From a checkpoint of a small transformer trained on Wikipedia: rotary positions.
Each number is 128 + 32 x the weight over its row's rms, rounded and kept within 0 to 255. Layers, rows and columns count from 0. The size above them is the row's rms in percent of the matrix's.

# layer 4 MLP down (transposed), 832x320, rms 0.0424, rows 286-314, columns 240-319
size [ 99  99 108 110 100  95 100  96 105 104  97 101 103  94 102  97 101 105 105 106 103 106  99 104 100 100  95  93 106]
[[134 106  98 104 150  10 170 158 195 213 110 107  80  96  83 151 108 125 100 181 165 173 123  87 107  76 151 134 113 121 144 145 190 188 164 156 137 163  99 125  86 155  81  72 123 103 104 127 115 115  93  97  74 186 116 156 161 110 130 162 119 139 100 154 112 136 143 162  82 107 108 131 127  80 140 131 158 136  73 108]
 [108 129 123 113 115 117  99  70  89 139 174 100 157 146  59  84 109 174  85 123 110  49 101 171 131  60 140  97 109 110 130 148 164 124 132  84 155 183 135 117 121  75 149 170 162 155 129  89 142 127  41 141 126  93  97 151 163 135 152 123 165 129 168 124 104 149 157 137 166 147 140 212 120 117 105 177 141 142 114  75]
 [ 94 146 110  76 144  50 116 182 126 204 178 102 125 146 123 114 112  97 171 130 136 104 131  21 103  92 143 134 109 185 150 135 114 159  99 107 135 201  86 162 142 122 185 119 134  94 109 148  84 112 159  78 148 125 145 158 103 150 166 121 168 138  96 116  82 168 186 165 153  94 125  92 110  89 110 116 166 149 136 145]
 [123 187  98 143  93 142 138 151  84 132 151 122 130 129  75 140 113 122 103 160 148 125 136 213 112 163 157 129 100  67 105 126 169 160 105 120 105 151 127 139  40  98  75 111 161 121 159 103 108  96  78 134  99 132 131 128 140 117 127 108 185 108 155 144 109 123 114  61 151 107 128 128 136 168 150 159  60 111 117 126]
 [120 201 156 150 199 109 107 130 148 168 158 112 127  97  83  74  53 192 147  60 155 148 108 124 160  71  84 111 129 139 109 138 118  66 133 146 113 100 124 104 149 148 135 166 140 137 135 101 116 131 155 145  89 144 140  74 166 158 159 105 176 110 100  97  72 163 115 165 135 135  94 147 105 107  90 158 122 116 135 189]
 [153  53 132 135 104 119 176 115 134  74 132 106  82 122 133 121 146 127  94  76 109 105 113 125 184 132 176 213  92  94 152 156 162 144  94 130 125 133 170  93  67  42 210 173  59 124 169 147 157 170 129 130  91  82 167 119 145  58 123 108  85 141 128 173  75 125 193 114  69 118 155  92 144 172 120 138 151  90 174  99]
 [168 122 133  75 174  95 123 102 127 166 130 204 157 180  99  91  78 170 129 111 117 117 102 144 119 130  62  91 168 113 119 130 142 120 160 123 153 125 148 126 116 145 147 132 158  82 128 102 105 158 153 108 168 118 161 146 103 126  91 149  56 103 102  90  77 127 157 131 109 151 153 119  63 166 125  63  70 120  96 141]
 [166 136  70 120 123 150 123 135 176  96 166  89 142 153 189 105 177 126  90 152 139 104 119 194 144  81  94 175  96  84 140  52 113 103 109 117 135 151 132 103 180 170 163 106  86 109 118 118 113 116  84 134  99 190 172  48 139 186 134 101 110 122  64 161 101  84 151 159 129 130 138 165 131 194 137 122 122 102 177  68]
 [147  99 131 123 155 149 149 163  72 108 156 142 178 141 183 102 178 124 122  77  74 114  97 166 177  74 109 124 142 158 157 155 100 101 144 143  85  62 146  86 133 112 155 125 183 177  94 137  64 134 126 107 142 150 113 136  53 162 106 139  86 128  90 137 142  42 102  72 184 106 103 171  80 188  53 123 165  78 120 207]
 [122 112 151 134 173  93 121 122 206 130 150 153 142 123 157  81  96  93 112 124  94  95 106 129 113 149 101 153 116  63 129 130 115  92 135 132 110 164 139 168 161 131  86  90  95 134 137 115 190 111 129 112  91 104 125 116 145 141 203 147 110 138 129 154 124 111  71 106 135  80  85 140 101 111 170 160  98 113  94  98]
 [127 102  54 183 127 172 115 108 124 156 140  93 107  99 161 142 122 101  79 119 210 127 174 100 110 124 170 146 112 121 124 105  77 109  60 108 127  76 151 101 136 106 155 165 141 107 157 104 114 133 110 116 172 129 124  88 118 138 109 121 172 106 177 125 172 102  92 138  96 118 109  90 141 174 171 120 125 152 154  89]
 [ 95 102 108 130  79 187 139 168 145 145 127 111 144 154 110 113  96 111 172 177 154 173 142 178 131 149 112 114 126 148  82 150 106 152 137  77 124 168 158 113 194 157  89 111 160 107  98 100 140 125 125 125 117 109 151 146 143 116 115 154 202 133 155 107 144 186 186 103 158 134 155 161 138 113 162 154 139  93 102 169]
 [194 101 166 156  31 122 131  85 135 139 141 157 148 139  96 138 125  95  94 182 150 139 138 151 145 101  84 135 139 138 129 116  81 171  99 142 159 102  83  89 188 135 167  92 162 134  98 182 167 118 158 152 145  86 137 109 111  61  69 124 146 127 103 160 127 103 138 101 190 133 130 130 121 114 177 126 143  53 133  98]
 [130 143  72 156 105 156 207  96 148 137 163 156  84  98 123  98 165 143 118  94 115 142 126 159 150 141  77  88 157 104 128 125 129 129 101 143 168 151 125  93 109 187 171 193 119 100 119 128 116 144 155 156 112 110 134 132 194 134 184 102 101 173 150  98 138 117 101 100 102 144 112 158  85 162  94 116 137  97 141 133]
 [ 67 166 130 112 134 169 102 125 111 108 163 157 173 139  95 134  97 180 117 148 142  94 104 136 154 172 122 135 160  95 163 135 142  94 182  60 115 109 174 118 129 111 109  71 133  90  42  62 140 149  97  85  90 100 157 168 136 119 139 141  68 133  75 115 125 178 143 100 144 127  78 186 157 155 140 126  59  90 150 146]
 [167 157 177 137 144 148 113  89 153 132 116 127 156  76 103 108 137  90  83 131 156 117 116 136 123 113 203 165  96 116  89 178 154 142 184 116 117 116  90 137 128 106  80 113 157 166 114 125  62  23 119 105  90 142 138 135  55 157 107 140 109  88 193 115 135  98 129 160  99 116 145 126 180 118  58 153 152 155 125 145]
 [125 148 142 203 154 129 150 164 112 103 115 111 136 120 133 104 111 118 143 158 199 125 120 151 111 135 167 126 130 141 131 179 128 146 106 223 124 135 174 135 132 106 105 102 116 115 123 103  83 156 149 128 123 172  94 114  98  57  95 147 119 118 165 125  93 144  95 186 106 163  90 132 135  83 116 150 120 165 153 134]
 [153 101 141  90 118  46 116 139  66 114  90 186 109 155 101 122  92 152 132 154  98 159 106  92 128  88 158 119 120 126 178 128  83 152 163 148 168 178 161 121 152 146 107 145 115 146 107 117  61  97 127 121 115 116 150  92 118 120 125 168  87 127 117 150 127 143 115 188 130  66 147  93 161 168 151 154 131 117 103  82]
 [126 131 138 114  87 117 136 135 127 144 137 131 158 161 120 109 106  68 136 171 177 130 128 132 146  91 133 124 163 149  89 144  94 141 117 116 121  86 170 160 110 102 134 147 142 120  94 115 124  57 109 149 100 139 153 137 174 217 137  70 117  45 112 149 134 112 168  69 140 164  87  58 175  90 129 121  50  96 108 132]
 [117 156 125 143 187 164  75 168 122  72 166 112 127 132 144 110 156 127 110 104 170 109 103 142 143 119 122 134  89 133 148 157 165 122 161  86 105 123 151 125  88  99  47 175 184 162 121 142 178 202 111 131 142 127 126 118 127 121 158  96 170 180 128 139 118  63  99  99 104  98  87 155  97  88  58  82  99 114  81 117]
 [107 173 150 156 148 136 110 101 121  87 122 108 133 166 179  93 177  85  78 145 127 144 199 140  14 128 145 132 132 106  84 169  66 151 198 191 139  85 132 140 150 132 133 106 114 112  89 156 137 134 171 115 168 160 153 114 138 122 150 143 111 146  83  67 143 121  83  82  83 128 100  91 190 165  54 147 126 148 115  99]
 [117 140 113 101  80  96 158 131 162 137  86 203 127 137 102 171 146 179 112 148 113 129 119 137 117 133 142 164 143 139 133 162 150 136 115 119 115 146 143 104 138  39  71 172 133 125 149 153 117 137 206 140 209 130 178 140 145 102 121  67 120  93 136 151  83  93 151 141  94 130 152  53 148 119 159 196 155  94 119 124]
 [184  75 159  79 120 135  65  88 133  84 158 145 124 158 124 111 139 123  33 128  87 178 110  97 130 134 132 185 111  85 152 151 117 119 125 208 151 115 158 168 191 126 166 160 143  98  84  67 109 104  81 119 151 164 141 145 115 145  88  98 120 196 130 120 102 109  92  93  70 107 142 159 100 181  54 144 128 223 159 176]
 [186  76 139 135 119 138 178 102 185 132 117 104 120 118 140 150 128 103 124  77 111  84 129  48  94  72 190 140 122 124 117 142 141 153 168 103 114 148 171 202 114 137  68 153 171 139 155 109 107 110 143  66 131 143 127 154 164 157  70 111  97 105 138 152 150 110 103 144 111 126 138 114 159 175 129 141 166 161 166  98]
 [138 128  88 132  99 116 139 177 125 122 198 156 166 157  93 145 131 130 174 164 151 145 145 144 105 103  96  50 103 165 111 120  90  94 175  78 141 119 131 109 173 106 163 144  92 132 140  85 132 122 154 107 135 154 184 152 117 100 149  89 122 140 102 148 113 131 156 121 122 136 154 191 101 174 116 139  74 116 156 129]
 [132 103 102 101 194  93 123  46 179 161  89  93 128 107 102 150  96 121 126 130  75 134 125 166  81  88  84 128 170 105  83 147 112 143 118 173 149  93 108 101 154 155 120 131 124 193 117 119 136 133 120 144 158  98 117  90 206  76  98 136 142  55 157 193  84 139 117 161 186 146 146 158 131 135  97 160 138 185 141  76]
 [ 59 177 133 143  98  93 168 139 161 103 206 123  54  80 152 146 139 117 149 109 135 170 130 153 162 170 123 112  90 176 123 192 121  82 158 150 158 175 125 164 142 155  61  92  61 132 178  84  78 141  93 151 147 109 143 100 149  88  93 149 167 161 160 150 121 155 114 175 162 109 124 119 126 118 165 152 126 141 127 120]
 [ 84 184 114 138 150 173  79 151 103 187  47 165 136 165  95 155 161 115 140 182 132 113 167 115 134 174 129 133 152 154 133 103 148 156 129  93 121 184 134 151 141 126  86 100 136 103 107  98 117  98 145 116 105 135 181 137 130 161 143 115 160 156 146 103 160 158 127 135 180 103 104 171 109 113 121 204 112 120 145 125]
 [166 141 144 155 118 123 187 144  88  79 120 165 102 144 115 125 121 120 115  72 170 106 153 122 126  87 139 122 117 170 122 190 139  74 123 120 119 107 176 141 136 146  87  84 170 189 196 144 189 149 147 110 134  86 165  87 121 116 164 126 124 128  53 145 131 107 116  58 164  93  85 114 127  75  76 117 194  72  67  76]]
# layer 4 MLP gate, 832x320, rms 0.0452, rows 287-314, columns 240-319
size [ 94 105 108 103  96 107 102 105 102  95 105 106  90 104  95 107  86 105 104 103 100  97  99  95  97  82  96 104]
[[ 63  99 123 128 176 177 159 140 187 115 123 149 123 119 124 188 131  92 162 143 107 184 165 140 104 143 157 135 101 138  74 129 110  93  95 146 118 101 166 123 157 157 147 127 102 134 132 108  85 104 120 139  98 178 116 129  87 152 148 181  88 203  45  88 140 131 143 161 124 168 131  84  75 110 124 166 106 122 112 168]
 [168 129 132 113 128 119 143  99 159 136 170 118 110 105 149 159 135  83 174  94 142 102 116 173 142 175 152  82 120 129 120 159 158 149 104  83 109 150  97 129 110 121 113  77  93  94  98 110 113 203 155 118 173 136 150 154 154 143 149 146  77 120 184 123  96 151 105 148  89  90 124 146 134  69  82 120 170 182 134 104]
 [104 136 105 167 171 125 172 120 157 154 108 180 170  61  92 121 125 196  93  74 116  84 118 114  76 103 131 108 129 152 138 185 162 130 111  80 141 128 106 189  43 142 167 120 123 161 164 178 147 120 137 137 118 156 117 131 155  82 180 142 149 108  83  59 119 107  82  88 140 118 148 163 127  94 107  84 169  84 174 119]
 [129 158 108 122  83  98 108 121  98  72 109 148 166 160 149 119 136 133  99 146 106 194 113  98 156  92 167 109 143 101  83 196 137 101 120 154 100  93 168 156 145 127 126 131 118 127 155 133 157 142 175 131 170 127 156  76 113 105 123 138  97 142 116 171  90 135 118  70 152 130 135 204 128  81 137 144  83 156 105 109]
 [115 105 141 118 141  95 197  32  95  54  95 160 178 113 149 157 115 102 116 101 133  93 157 141 202 112 117 106 120  71  99  89 168 151 120 110 113 120 117 153 123 142 114 173 172 100 130 113 157 119  95 134 136 123 131 157 121 106  75 135 148 163 136 126 118 161  71 167 169  65 165 121 112 141 100 197 121 150 162 145]
 [106 168 123 115 172 116 126  67 164 137 130 120 121 118  82  63  78 109 110  94 130  78 125 165 155 137 127  47 157 116  91 142  79 163 124 120 149 137 126 116 137 115 142 120 145 122 135 142 133  98  99 104 171 130 153  94 106 180  94 154  84 103 163 126 158 146 133 106  96 195 102 129 148 150 135  78 147 104 127 120]
 [111 155 139 142 138 173 112 193 134  70 203 136 148  78 184 152 133 141 124 111 105 157 151  48 157 110 132 141 128  75 160  82  80 165 196 164  77  98 116 142  67 166 143  98  98 175 131 157 130  77 113 137 101  75  85 170 161 110 118 101  81 226 152 127 143 132 152 108 140 164 117 160 152  79 135 152 136  43 158 166]
 [ 99 154 128 204 119  96 129 142 131 215 133 146 150 138 160 127  86 102 102 120 126 160  99 138 150  75 110 127  76 118  55 167 134 168  87 153 167 125  71 154 149 124 150  72 181  65 103 115 110 121 122 127 140 130 241 105  84 122 159 147 159 127 173 107  54 125  77 136 141 169 190 173 120  42 173  82 109 167 122 137]
 [145 129 127 168 130  90 106 103 152 136 128 161 163 138 113 147 137 155 120 110 138 153 131 136 124 144 163  96 153 178 121 150 147 113 139 147  99  83 101  97 116 111 124  92 157 111 115  82 113  89 137 167 151 149 161 134 154 120 140 143 137 135 118 113  56 104 180 151 136 128 139 118 215 132 165  81  95 113 105 155]
 [175 169 106 114 147 154 175 137 164  66  92 158 178 164 112 147 121  72 105 182 135 132 188 108  88 131 233 131 125 150 159 168 157 146 150 111 142 108 129 165 147  49 143 165 172 208  97 113 113 137 137 123  47 132 121 132 114 129 148 204 116 112 146  79  73 117 123 125  99  85 101 182 117 123 114 142 140  69 126 144]
 [194 128 101 138 144 192  99 160 113 159 158 122 158 104 145 161 100  93  90 107 124 142 131 162 123 118 142 194 155 122 143 154 174 176 162  71 145  62 177 149 111  79 177 114  69 167 124  94  88  83 167 151 152 125 101 103 157  90 130 188 113 170 144 146  42 138 131 154 121 213 170  85 135 133 140 140  47 130 123 136]
 [163 157 149 139  51 146 154 142 148 140 137 104 161 125 126  57 147 109 137 144 145 110 134 138 141 174 148 121 121 171 104 133  91 111 103 152 112  91 120 143 111 130  82  89 118 121  91 147 140 115 113 136 189 126 134  96 123 132  94 123 165 113 122  53  94 122 166 165 124 176  83 154  98 142 105 119 129 149 135 108]
 [148 108  49 136  72  99 123 107 157 146 150 138 133 137  90 141 147 109 133 122 118 165 143  81 114 156 122 147 132 161 185 161 126 120 119 117 147  83 150 120 159  78 130 117 177 119  83 124 142 105 180 171 146  96 135 101 157 174 124 165 100 157 119 133 163 153 131 123 203 144  81 141 116  86 208 137  65  83 183  60]
 [123 132 127 141 127  60 112 120  90 121 166 120 103 173 188  84 124  93 131 115 166  73 163 200 147 155 165  87 137 165 131 151 184  92 123 123  30 120 165 161 138 112 143 150 142 125 146 169 146 149 109  88 175 138 114 218  69 167 103 130 157 139 133 128 104 101 132 137 142 110 132 108 136 150 100  94 108 147 119 122]
 [126 137  92  91  81  72  96 152 125  91 131 152  88 128 144 141 138 156  98 159 122 171 121 132 122 147 124 117 146 152 123 136 143 114 111 122 139  99  96 158 155  74  95 156 129 122 136 132 157 170 162  80  93 117 126 117 178  97  99 108  95 127  87 136 145 122 124 139 112 102 158 149 138 115 154 102  90  94 168 100]
 [180 129 120 116 138 143 152 126 168 117 144 132 166 125 175  95  92 133 108  63  99 125 118 166  91 150 139 219 123  76 132 118 175 151 122 134 107 175 117  88 100 132 188 121 105 113 156 101 132 110  97 119 103 125  28 149 144 122 131 133 119 170  97 151 145  99 101 134 156 140 188 156 117 139 205 145 116 162 140 150]
 [143 110 117 145  80 112 110 143 172 111 157  73  96 136 129 149 125 153 104 131 144 150 121 145 148 105 137 106  85 117 140 137 158  83 167 162 142 104  92 119 117 104 204 131 119  63 160 145 153 163 103 118 155 124 137 100 122 160 115 168 168 127 125 127 139  85 132 104  96 171 116 117 152 151  96  89 104  67  74 139]
 [127 106 124 173 132 132 126 149 147  89 139  78 103 175  66 101 122 175 112 150 118 162 187  98 136 132 134 108 111 106 159 194 205 136 179 116 180  95 141 151 104 140  87 132 120 174 169 108 121  79 169 126 158  77 134  96 112  78 214 120 156 150 124 152  96  84 146 137  81 112 133 120 127 123  59  79 129 106 125 121]
 [142 137 122 116 146  81  96 108  81 144 202 137 140 123 128 172  71 133  92 124 172 119 124 151 127 139 154 122  97  64  52 109 117 151 122 108 143  80 140 137 137  65 177 103 135 186  85 141 149 114  98  82 114 120 165 114 137 139 117 141 127  98 165 128 124 162 130  97 107 148 111 142 180 161 130 144 185 123 166 132]
 [159 115 136  91 109 169 175 132 134  74 150 133 169  83 131 188 147 117 124 131 107 109 148  89 128 107 151 165  66 130 191 105 205 105 111  42 127  85 131 128 148 193 152 105  76 177 129 151 158 100 136  87  70 120  95 113  85 124 106 163  91 117 185 178 110 162 123 136 158 109 115 113 114 143 138 116 127 185 166 128]
 [131 204  94 136 155 144  85  77 121 137 112 156 149 101 120 128  97 176 153 183 144 137 114 117 202 123 103 133  94 134 103 163 144 130 141 152 113 145 174 130 103 148 109 112 128  94 116 111 127 102 184  73 153 142 143 146  81  97 128  77 150 118 118  77 119 144 113 121 106 197 100 185  71 130 134 149 149 119 131 134]
 [204 148 115 126 135 145 163 146 128 100 150 164 103 133 178 144 155  98  72 152  82  92 107 158  72  95 185  95 103  94 120 152 126  97 160 181  66 104 166 131 198  80 142 111  97 111 146  57 132 118 110  97 140 105 100 172 123 138  70 162 111 156 124 169 147 119  43 138 157  88 116 136 110 174 170 106 134 113 141 102]
 [ 98 103  94 194 123  91 188 125 104 141  99 195 129 152 138  50 174 119 135 126 186 137  90 180 110 147  67 125 146 150  85 174 156  96 154 155 148 117 140  50 114 147 155 128 170  79 148 161 179 120 159 128 146 143  97  99 147 150 105 134 114 136 146 129 161 190 145 128 116  70 152 109  88  66 106 141  97 124 150 147]
 [189  98 129 147 127 131 158 109 119 177 152 124 145 136  77 165 145 143 151 129 139 102  87 109  35 109 105 106 129 150 189 128 148  97 169 105 118  65 151 106 201 132 143 113  97 129 102  57 163 144  92 136 130 101 114 148 107 160 106 107 129 180  99  77  97 142 113  83 120 169 134 149 142 164 133 184 148 120 144 133]
 [175 157 131 129 153 193 124  52 133 117 126  85 144 143 154 158 131 121  74 117 158  99 170 142 157  79 132 149  85 143  89 134 155 150  66 113 153 170  98 137 132 186 203 128 134  90 128 186 112 176 145 174 136 130 108 131 159 107 136 113 139 139 122 198 170 175 174 169 103 111 102 104 158  76 143 129 141 135 101  98]
 [147 135 169 131  39 140 143 116 105 148 214 105 107 111 120 139 128 132 173 123 148 134 174  92 119 151 100  98  99 118 122 111 145  97 101 100 175 107 192  96 138 149 101  65 105 211 118 157 105  85 104 148  83  88  70 117 152 114 192 181 163 146 134 128 112 171 160 127 124 118 103 131 148 103 108 172 130 103 113 112]
 [125 123 115 177 112 115 137 164 124 184 153 149 125 148 189  81  95 109  80 117 152  70 148 130  89 113 150 159 142 141  73 115 171 182 116 133 141  87 172 151 155 137  56 125 157 135 123 104 121 125 112 153 146  60 159  89 132 148 110 158 142 104 157 119 155 140 150  96 167 147  58 199 161 124 130 117 143 141 132 129]
 [113 187  84  63 166  98 152 140 173 113  97 136 119 119 104 104  96 100 121  72 167 110 132 161 157 110  99 121 197 179  69 122  94 142  71 125 109  65 135 154 171 117 143 113 161  68 153 127 155 137 124 145 157 120 122 105 143 113 118 161  86 123 171 124 170  74  99 115 141 142  79 106 170 131  90  93 115 103 141 199]]
# layer 4 MLP up, 832x320, rms 0.045, rows 287-314, columns 240-319
size [ 98 104 105 101  98  98  97 100 104 101 100 101  92  98  91  99  97 101 103 105 102  96 102  98  99 100  98 103]
[[109 158 120 178 192 145  97  57 135  66  86 155 113 178 170 144 146 107 140 156  83 137  84 100 158 110 110  83 101 103 141 139 130 108 141  87 108 143 144 167 179 146 121 108 138 205 186 144  97 124 129 120 161 107 100 108 148 137 140  93 111 164 137 112 103 127 158 114 123 128  76 166 114  95 100 113 115 144 119  77]
 [112 109 101 137  93  97 139 144 125 171  69 158 157 151 148 132  88 122 101 156 129  96 143 109 100 114 177 122 120 166 103 133 161 112  69 110  99 172 171 138 119 136 165 210 123 142 139 112 127  81 163 154 151  91  10 111 149 138 118 123 147 101 194 156  70 158 144  39 208 126 125 163 142 113 141 106 150  87  76 142]
 [121 137  77 109 151 109 145  91  52 186 148 173 151 119 120 160 111 109 139 146 132  87 161 131 127 113  36 130 168 162  91 110  91 105 110 121 156 123 161 117  75 207 174 212 171 124 127 134 111 124 131 156 134 151 141 143 165 138  99 108 128  44 111 135 161 183 119 113 131 146 153  82 140 102 115  75 106  53  46 149]
 [124 126  96 204 185 111 155 109 149 164 140 209 183 133 168  69 141 153 121 114  97 143 144 147 133 130 124 151 124 151 145  85 129 100 136 100 138 119 148 157 143 114 178 138 179  89 163 115 158 111 188 111 186  77 113 113 167 183 161 131 103 138 102 182  87 121 120  50 121  95  88 162 157 107  93 113 112 118  93 123]
 [116 140 132 142 151 177 103 191 153 152  79 152 199 212 158 146 124 108 215  87 125 169 115 127 133 126  53 140 107 210 137 119 102 135  78 135 119 149 109 132 173  72 116 110 105 115 153 118 129 201 134 123 103 171 139  74 113 130 149 142 166  97 146 121  81  75 141 133 150 168 130 121 144 155 141 131 115 159 148 167]
 [134  59 116 128 206 178 129 154 124 140 149 153 156 143 162 113 139 174 128  75 150 140  79 139 118 156 129 143 161  81 120 131 166 137 151 153 136 158 115 139  72 177 155 122  90 162  88  99 155 126  38 167  94 146 121 122 179 111 153 158 125  25 114  99 133  75 134 143  74 125 166 124 126 198 112  73 105 121 130 124]
 [156 124 134 142  85 120  89 101 148 140 121 136 143 131 113 170 195 100 108 106  98 125 120 157 165  78 108 161 120 103 170 107 173 115 167 124 109 105  88 177 176 144 141 129  67 196  67 181 126 135 124 143 104 139  97 103 104 130 110 189 168 141  99 111  99  93 140 176  92 166 174  68  96 113  85  90 107  79 189 233]
 [135 147 117 121  88 167 161 135 122 121 102 132 129 105 124 167 122 126 128 147 129 180 121 124 113 172 112 182 177 110 125 112 152 135  85  89 101 127 105 174 139  93 180 173 120 113 128  86  94  87 159 156  73 171 142 179 108 117 159  92 150 115 168 101  93 192 196 178 162 127 142 144 166 124 188 143 102 153 139 125]
 [119  98 111  99 153 166 131 171 112  99 118  84 133 171  71 188  95 140 146 125 124 198 131  91 132 113 117  88 142 105 150  76 137  83 115 179 109 161 108 110 154 155 185 135 134 148 125 119 114 141 154 118 174 123 177 150 150 129 149 128 143  76 183 104 107 153 119  89 128 123 157 128 135 140  77 122  99 164  97  99]
 [115 147 130 148  89 148 100  59 134 207 132 109 126 155 166 162  82 137 182  80 128 135 186 156  80 157 141 121 147  40 131 128 102 119 128  90  81 105 147  80 139 117 131 164 166  97 124 157 209 163  95 123 125 105 147 106 159 166 135  56 152 109 117 205 161 127 103 179 135  67 144 110 175 162 172 165 152 143 137  94]
 [160 126 115 164 155 195 141 162 156 123 171 133  63 146 111 171 120 160 146 159 118 171 188 117 146 139  75  98 149 155 152 154 180  94 104 108 167  96 110 128 178  76  96  97  99 131  91 104  73 112 148 129 150  71 105 163 117 105  65 153 147 104 128 165 110 157 142 104 113 116 107  98 125 175 162 150 161 109 183 157]
 [154 150 128 109 125 187 154 118 135 106 127 160 140 132  82  95 155  93 146 180 111 143 174 139 155 110 124 110 156 113 105 114 104 141 126 144 179  58 157  81 105 158 150 163 108 135 113 157 115 100 130 174 131  95  82 188 139 138  75 110 100 125 104 147 144 122 138 103 128  81 140 134  90 130  82  75 143  95 163 200]
 [198 109 184 182 162 101  93 124 111 208 169 164 185 116 176 174 138 142 141 134 140 180  81 113 116 102 141 120 110 130 150 147 110 128 125 107 149 131 112 170  55  76 117 110  89 182 126 132 114  88 144 187  98 137  79 106 155 155 120 141 110 140 146  86 127 106 109 121 119 160 125 141  92 111 175 136 131 179 147  97]
 [ 82 148 128 104 108 113 132 178 127 153  61  89 116 104 112 141 219 163 100 119 133 164 179 160 127 130  98 152 118  80 124 156 134 134 130 125 136 118 162 132 107 161 151 130 140 113  46 155 125 151 130 147 196 141 118  92 162 110  71 168 135 130 129 150 137 111 116 141 165 149 122 119 113 111 101 148  96 115  90 185]
 [103 124  75 125 145 119 128 145 146 106  96 153 114 112 123 126  76 152  92 157  95 125 140 129  95 120 139  88 128 146  93 198 147 169 160 139 164 164 161 139 121 135 118 124 127 146 196 144  51 191  87  93 110  96  73 146 172 135 151  95 132 147 165 139 114 126 124 142  99 124 111 128 140 131 116 110 132 169 181 151]
 [119 107 153 126 134  89 178 101  93 106  93 159  82 161  78  90 167 136 119 166 135  97 100 109  93 151  52 151  99 160 126 117 112 139  69 131 137 165 150  70 134  65  89  52 142 134 105 108 105  98 144 155 132 119  81  75 177 111 157 178 120 121 133 132  60 109 169  73 186 102  80 171 147 120 181 156 118 169 107  62]
 [138 106 128 169 106  68 115 130 117 103 138 120 107 128 169 126 123 114 119 111  98 181  53 123 102 108 120  86 163  99 146 130 109 121 155 164 138 104 140 115  90 194  79  81 128 158 113 130  71 151 171 100 104 121 140  98 192 113 102 155  50 134 128 187 141 133 135 140 140  89 132  82 174  99 155 122 109 121  79  80]
 [122 117 194 123  89 186 141 132 131 143 125 121 156  95 103 150 139 113  69 109 111 161  98 146  61 172 138  71 139 136 184 115 106 133 173  62  85 126 126 136 142 147 141 165 118  88 154  86 156 142 114 122 110 123 168 135 130 206 121 129  67  64  77  95 177 110 164 144 104  83 122 189 142 138 115 173 132 120 100 143]
 [165  93 137  94 123 115 106 147 149 176 181 203  99  67  88 159 133 159  68 124 141 120 156 144 172 131 165 165 106 112 131 156 149 144 102 105  81 128 153 140 173 172 127 135 185  75 165  61 182 138 213 105 152 128 109 129 154 127 166  97  94 134 170 146 139 172  68 126 120 111  78 119 107  99 150 111 116 137 166 102]
 [154 141 135 131 110  63 147 128 111 175 124 144 197 169 135 148  96 142 174 186 115 163 101 135 151 141 121 122 179 114 141 165 150 117  67 188 130 177 162 166 145  90 139 116 176  93 129 131 155 120 164 121 194  86 149 193 147  94 147 131 114 123 186 139 119 119 165 194 169 104 143 119 115 142 102 112  78 119 140 166]
 [174 118  88 146  59 134 160 143 116 153 139 132 162 156 131  52 149 118 184 160 143  69 103 107 155 107 126 221 144 143 126  98 179 176 125 195 205 137 150 132  80 166  52 150 164 148 120 147 139 123  93 156 133 129 160 168 120 114  94  97 131  98 147 108 151 125 153 182  86 124 132  89 160 122  79 155  91 130 106  97]
 [248 109  95 126  81 169 119 145 126 105 146 149 103 106 148 171 137  87 134 140 107 108 119 134 118 140 176 126 120 117 131 150 143 119  92 103  89 138 163 193 144 181 178 210 141 156  96 100 154  82  67 149 108  77 118 101 104 153 134 191 191 136 140 134  80 151 107 113 122  99 102 117 141 103  97 181  73 129 155 166]
 [ 93 156 109 177 168  92 100 158 164  99 151 152 118 105  96 162 127 145 134 115 155 157 166 143 143 136 104  81 110 135 117 197 117 155 124 134 119 122  78  94 126  97 126 124 118 107 128 175 124 121 139 129 126 106 130 132 151 113  71 157 161 139 124 188 135  92 129 154 207 154  39 114 109 114 108 100 118  93  95 139]
 [109 167  73 134 165 100 133 105 146  81 174 184 186 111 180 135 115  98 121 130 187 148 187 108 101 135 139 142 108  87 112 148 149 135 155 136 121 153 153 106 132 131 197 153  96 141 138 168 112 146 163 113 146 125 197  86  75  75 146 122 121  95 141 139 120  86 156 200 131  98 148 121 142 130 105 186 103  97 132 158]
 [124 100  96 144 105 161 151 108 167 149  91 104 154  99 181 117 158 160 151 116 119 175 179 105 123 115 144 112 151 131 103  94 162  70 170 139 111  95 119 143 168 129 164 113 167  82 145 148  77 115 169 145 115 189 108 136 125 115 170 112  91 168  94 121 126 150 115  82 120  49 185 114 158 130 155 123  91 105 125 157]
 [123 129 116 135 126 216 167 103 137 126 141  51 150 156  70 101  91 170 161  98 139 138 101 219  92 123  87 100 109 128 155 160 134 111 112 108 174 126 117 113 151 143  76 175 194 137 166 125 109 133 106 112  77 130 115 142 135 159 141 116 115 163 123 138 127  78  79 139 115 144 118 127 105  95  94 130 195 114 108 111]
 [ 94 126 120 140 136 145 117 191  79 148 118 162 103 136 143 137  91  74 135 115 175 126  85 122 154 144  97 117 118 144 117 135 156 155 119  65 149 128 212 141 151 116  95  68 115 116 129 156  78 114 182 137 123  62 159 123  96 207  80 153 101 137  64 105 160 128  89 116 112 119 128 165 111 107 174 124 115  65 130 169]
 [ 23  95 147 255 110  98 160 112 116 124 114 108  74  91 129 135 132 128  93 145 101  77  74 107 153  77 139 141 159 120  97 149 132 163 139  97 136 113 126 125  70  98 136 121 119 147 156 132 107 107 169 152  55 105 131  46 152 112 130 136 137 100  45 162 191 157 147  86  87 168 190 154 111 145 159 118 161 129  99 102]]